config.yaml
n_layer: 16
d_model: 320
n_head: 5
n_kv_head: 1
head_dim: 64
d_mlp: 1280
vocab_size: 18747
activation: "tanh_gelu"
norm: "layernorm"
norm_place: "pre"
norm_eps: 1e-06
positions: "rope"
rope_base: 10000.0
rope_fraction: 1.0
qk_norm: false
attn_scale: 0.125
bias: "all"
tie_embeddings: true
parallel_block: false
init: "normal"
init_std_qkv: 0.0173
init_std_o: 0.00306
init_std_up: 0.0173
init_std_down: 0.00306
optimizer: "adamw"
lr: 0.00147
lr_mult_qkv: 0.5
beta1: 0.95
beta2: 0.95
lr_head: 0.00644
grad_clip: 1.0
warmup_steps: 209
schedule: "wsd"
decay_fraction: 0.757
decay_shape: "sqrt"
final_lr_fraction: 0.0
batch_tokens: 65536
seq_len: 512
doc_mask: true
train_tokens: 475300000
steps: 7253
dataset: "wikipedia_en"
Each number is 128 + 24 x the weight over its row's rms, rounded and kept within 0 to 255. Layers, rows and columns count from 0. Numbers have three digits each. The size before them is the row's rms in percent of the matrix's.

# layer 3 attention output, 320x320, rms 0.0483, rows 258-319, columns 160-239
075:140122139127119136167107141118107151142143167153095130150130128090187161112156195123141099125124171128130142112138126150097107088145079118110122115167134144109139112090109152141185145185158126145168150086137144156103132151162141136153163098
092:169129140136102125161127129146162107136101123108136141135175160138132095105156150140149160122142116127120178109135132115133144128105120160167153132167139143158103171121113139143132152099122152117123118122115089154153139107135144131091138160
096:147087093156099147144114100088144176119097137134116106117137155140165150135094125080103104127132133122108154122148132162151127077136129171150146107125108136167102128166148122117173156123116110129148127105154112108127083134111173125099133152
099:126123096132162123124160079169121119147136142096090131144162145110103183120146120147177133168121159160137161141148099114135100157126062090081181133136128093146126115155142114087068148152140181128113112136107168139119075147122071066117145104
103:118093127123143165176148190122108177115147150179117108152137134106137152139145135136113085102117165144147131127143154131142157124170154135144134104131115153167106128128093135150125123150118053171108149125129121117175160088124130118119137157
094:159155165085106096150111112122127119105138104142094167180108167124161150097157088111130118183150131160158121130141135100133123119127111170102101111123145169190152082129129115095151091127086111129142131101122104128156067162163124148115144134
103:159102126145087139107122132102128115134126178137061140079107172160188141079129165143080148154116126134082151173142099120159112101168129106136114082119111113124125139120157133121113083106101117158112158139088151115122090155159125208135175140
094:123106136132091116090114142076104138125086145120140136157139179144169074127126153094138152121083114139129140094134179159141151139168148114099139134114185126129133147121129134128144178160137128115081124133103114146075130093115172120112103141
080:164113108127114168138115155091130106134175090149089097151121103186128070130108153102110177124119133135133095167096093143159114135116166071179155114144119141111149106153107090184140085124112155108173123147151126110169134132134151131116118144
093:181099141200132187115094132094163160124124182145111107109139104159072103153124154139124102104150146118122161101077104122157110144157089161099137139150154127152126123153130109148162118143132160128163089152115114121108091120161135062093061097
094:117166122153179137173131136165178097186146101138142136129125077076083132132127119135113166146139172080143137136107119126120090113119150133111128129139129168146118115151157153111104100101168097147154145130114116133134144153119114133099106108
099:113157159181133133144106144150162083086107073130130139164123140114195150164103126064170127158113155083131137119142118125098134090143115122134139116124110131124071112089116135166126107111133123149142154138102123106133153100141126125115122111
099:129126157159128174191116124177157119158109126129133135128127136099136168160082132144150124137150109104111128120120130163119146109119153128143109135132137116133164141097102150155140105138121099158172166114120104120163150098115148156123131135
109:127116122157136135144132145158131111125152112098101125132140154110124139140123116119133113135122158144113154143159091101109110120147066066132141111164132079103128120154127152118067104144125146136149135157151189170125103207171114114141132114
107:120111107092125126128124152137139092092074108124120100174136197123165123126127165113119170091105068109137132120129131121144139139101144145120132156117150152118079132115168141147172163070126171117112111095148133110146117111098142127116111175
104:133141137153134143113106159156149140118102182117135106110150120124185177138089145136189036117107137118116177143177105110109075150147110115144132135187128123085128104112136124106090157150139158134120137101138180159104165152134100125146128107
086:119126091095166149134051134134097177116127120155170094169137125134145148151126111105144139137114066135154123117155161101112126108127143122177129108088123109150146110129167125156129138091103073120060156113164125109104154111072143134154149171
093:082130107115171163166140162171120191139175116179156159130091114083145180111138088109086161145093104157154120093132129148168103135165150136148138092129118080107148119181125126165129155123137097095099061123121133118101114103091177139137133135
106:121127092117170165109161126151149091167152119106153166133135085106054122158128106143118227146131151139165118132094075138152153088126135088138144084158132116096112156165113142091118093153138139149129128126099162126111104117157147145098131115
109:102102116172108124090094137104128139124101141163154133129113063155089152182076123140164065122145145146107132146109138103128084123129124120131113121122119119138140096142093105109111086152115098129126115182127126095120117140143112154143126101
107:106094095164132138080123122053119150147087169121138134125093100180125125134142140101125170144171196114159114145081112163160089109125101122137149150152125094104171180168127078112096125130145143098119125108130109088106114110130101132095125079
094:135141101161144145168136093142180106100076132112145122123121107132134142152091145166131110154112112114071146127182115114110124138159126105071144095096130114084113114148180158150106155144120150138106101128111145146124122107133135140135153130
110:077126106133130149107140128132131089137129117158135143103099117068110140100116154123090147150134102125113121117144136109112141130131124089149099122134120134139118152124147145107141142138125102161124167117139120141113098136123158153148150162
094:171079134116131156116119124122117132127127114141093108104128156143150129111149128137142133138127124123113165090161124137121107089088130126139126137108136089097150111088117113145137147147107110122132096109120155129082133129148172126109160088
098:117152134147140147114113137145139126106153138146170126152128089117153113137106122115148112116126121122075213100093154146114187095059106189150159155117100141186131150079129154124129144116153122105125175137127102115163170118108115123090100154
103:168156162153138165190112122149156124166121158174127133156070098095147140091154130114167136141126131090086102136191118105113131165132173083085134129103167178096085121135122138151130100096143167127144135149117125157106104111124176121142139148
100:179128146113145141167141121130148133139157145121087155133126080179109121085178135124159185127138086123088122185154141096139090108089157113158152140106139146091107133153170121175133152130132139125114098105158122126132120114106150152146135137
125:152169128138145126172165119149121126160153132144151157135103100084107159090169137114140160146130142133172075123100154087120103165126166117104085136163152151140159128147081089099115114098123131145130107132122116172167098118128083175124089135
094:138145154163111147165124160148139096138156114100133108118096153131140189091104118126145128127122141150167097122132118143122137173136148130093117153123147088150134126110130110083073123127099169140147093133086121149137104135131088114125111101
101:125148150154109139170107118130141138124154123104129129143115121161170124110099146114126109115134134135142115132090126131130134178116147109116133126091108185149114125164125121077133140107156159102121114149128103144089134089118118137131092149
109:144144111173176139175084098172158125120151115115115127110143129110122149129106125084100137180122147082140162125152068132142150109124104127149135089153105117130134157141104132131106105145116167137147147098117154130124092132161118122115141115
096:139086097124124101135152119138126120125129122109099155104140155152149163103152136133148075113127178137154141128119089114139125155157113148130188119134123112146155111136144141187093091116118113102150120150115091074162109123166103080088135083
103:118130057118174138158110155117101148123125101136171156082141087124164147158096119132111126104115158098135109133108117104103153099148120126133142139114107157101112130111108143164096117146146111130152110147071083117169149100127073110111103081
106:087174155136195146129141148165116131107131096152148148131135134062144114178136082172136186129079106149167124142138152154147104148074139140108110164160127116138168116139081113123141115138122141109118128151150140135186141132135117117117132156
105:089086066130101128089141113092139146124110130138147069153156145127083094104156149102123119095108131140154180116106101149116150119109120177087153149154106079151186137143113143102129142108131127116110135128149161120121123136136101113089136149
085:133120110119112142152128178115154134108106153142132141149157151124140093137139115128094146140104158123155128111109127149148104114134143154163129128152120122162151140076133136137140104149125102124132130150158085088136108135140174131110134138
120:127138140134211146175141171171119113145169131130174133108142104097162143146090126115148155149090095135118129145120166078092148154079136119125107128169127172178105133116142117134127119100126127122111119143164136161129142141099121152133115151
102:158172186124126142189125120179168122116138150142139135174147132082154159142130116142142107157126126141138132152114152126115140121083133169125142165146093098173148128189101108100163105080085115112154149148133114121136105181121107130122125125
100:128154094084163117103119126160118070116143082088131171106092128097123125134106067132088208161121096147142138176140133156162133127108158088134149147111122135097178123129120105131105137105117179149093100122127157116143130125104135126136117120
097:110118117149186133153132136166093116152151137163098115159154086094151134113159177081159118136083187165128140181091090121143092065143128144151148073147090120158177104165079110115095092152142127156124110126120138144131103169142131161115168135
111:139147086118079073157116104126123146172086084114157121194145091114100159089162065109157159145162095087102140086148169145114131136117110139153115144130137141095107122100123146159168177132137129102148088106150151127114170109108145096145143121
095:131144155115124157101104129123140125089132149118138099118088142105157113173100089130116131108101156155161103156130089158110111162167121091133168136093086150083164115144147119116086095070145163105120122137093118094109097112156124144105150131
086:115116130077135112124125142136113203127086176153143118165116092093125151126129145103150119115116114145172097145106173121126123093144133145168149131100111165127116122123093113166128143130144141114117140115125069078103159124086134100142147139
119:175168182101139159160103189191169136114142169106147095131180120145090116143157109140130105078126160122088125153132122096153126118150126153124121129132138136148144125145076125155118136128142099113133098134148125136120162156151128115116116126
098:146105140121102100099152165096118090098139127139116084139108164151178111090158157104092128132121093129109154096159131088106133102126129157139158094143115107140067150119175125128122152145133125108107090136103125121078134121125146132134128127
094:120177182115142121112117148164121121074128171138121123150110118116155113144130145136118120114154118125125187115140146161083148098081113136172112136140113102138121169122126175131097129103103152118154194086128138133105181136095140106129121128
089:107171109123186168139114138176140119099124116129150115140125143081088149157160122102121120118101153161164143146084120116137102112167100135104153140127079122130181103137134141133113131148137075122103133132164155097158146164125105119105145118
130:120144137149123112135126130094096114129155144171106136117096133126143116113104146104106129123127113161137105144131145090110101152113148122083102114106175115171143102159091090145110089114082130119109121151129104148133093107111130165154102134
105:152104176131123149134137145120102107162166158127111090126119138156133096090136148112088168126174087126115150141154085098120166155163130079147099114136106101143107154119095157128093109122111126156102154129092158166135143134120144148126140164
087:153137119105108156151164154114180140110121163100105118090146088161165130136090149111135075103112147111100149150132111150149103100120133092138135111108134148109130128122138138133126129118116118161131116130100147099145115123136116160117122131
102:130140140104148160150121151174139147152138114119127158114104103128122173123146058134165127159139144123090127157148138103103101153152113118180117150115159148143133130141127121178134114136092122150140151095151121138138125157114114129136111099
084:092133117137082131101126111144133115128134106101153119108101105111108095162137087144105162147100121119132102164120131109150116129144080129118172143088107145147105174139160104129068152140166132120102159110110091113103123146082123132148098096
107:116095128114114120062154134103116109122123128095154130052136170120131096150098134127095166136150159109147172096123105141150136114144123165126158129121112126156187157108147149107125110132160153134124099114114134098137127109169147109081154126
093:053099089148181156106141104174114122135194112139139156126125099103157142129091143095152109123115154130099106140102096160157138165112102054168150136122149127096118130156140111120126122111125146138126081137125173105111116092113127078123086104
105:176116158098138156155124150153140158134126179140110142150147102132157165132155152135158138123132161146110145149111117118142120099128140137105159083109141156144116138154157117140117084125099147143163138136109100074133076109137143108093147076
092:143153113175115167149162142101142075148107131148209136119110080128093127152096122126146142141149137140157074154149119122135103163170151113111113097146105107085111091166076127127114075084112134140110100173134135131153152124150067142135127146
095:153165183110150105112131147108134113119149130134107116170108101126133119094123145123123126131122135117143116119112153132139130122142161114070106170076137162155140128136135115109142138090113113161128127126110116112112117094110134110092106126
088:152122147113121078088090102084108134098108138148139110103126178200128087137082152122132088092144101121141146091158113129118160149088136103186140123164174146114119128107145128110149132107103165109144135150147132141121093124138113094158097135
096:122136131143139086099109105112094120132101092141129125152148130124101110098153091102159102155115143160129107145120131112143087102133150162099143108089129110156163115113141098126102123112104072119075102173141139128173129137114124182113108138
104:104101124133156171134112146177126130143146118161095134168138102119130157162150154137165152127112151156144106146114131115119083147175076120123107130147169047137136111139123098160098118121080091087109086123137171125099104159119149145132076100
089:115139132115123114191147135180153127135151098097120157130154126113105137113167121122114141111087155112166144096132131153148115118116084224145122149155144113166112137088086139169148085139139123132138130105137125140170134175151102095090109127
099:102118166116168156165156148163070114120147092151136093159098178122144118115184111111124167125110137137147136146143117124125134105141108136180143137156094122102121141105117157144100143157128127143136174091119147111125143177139115129144133129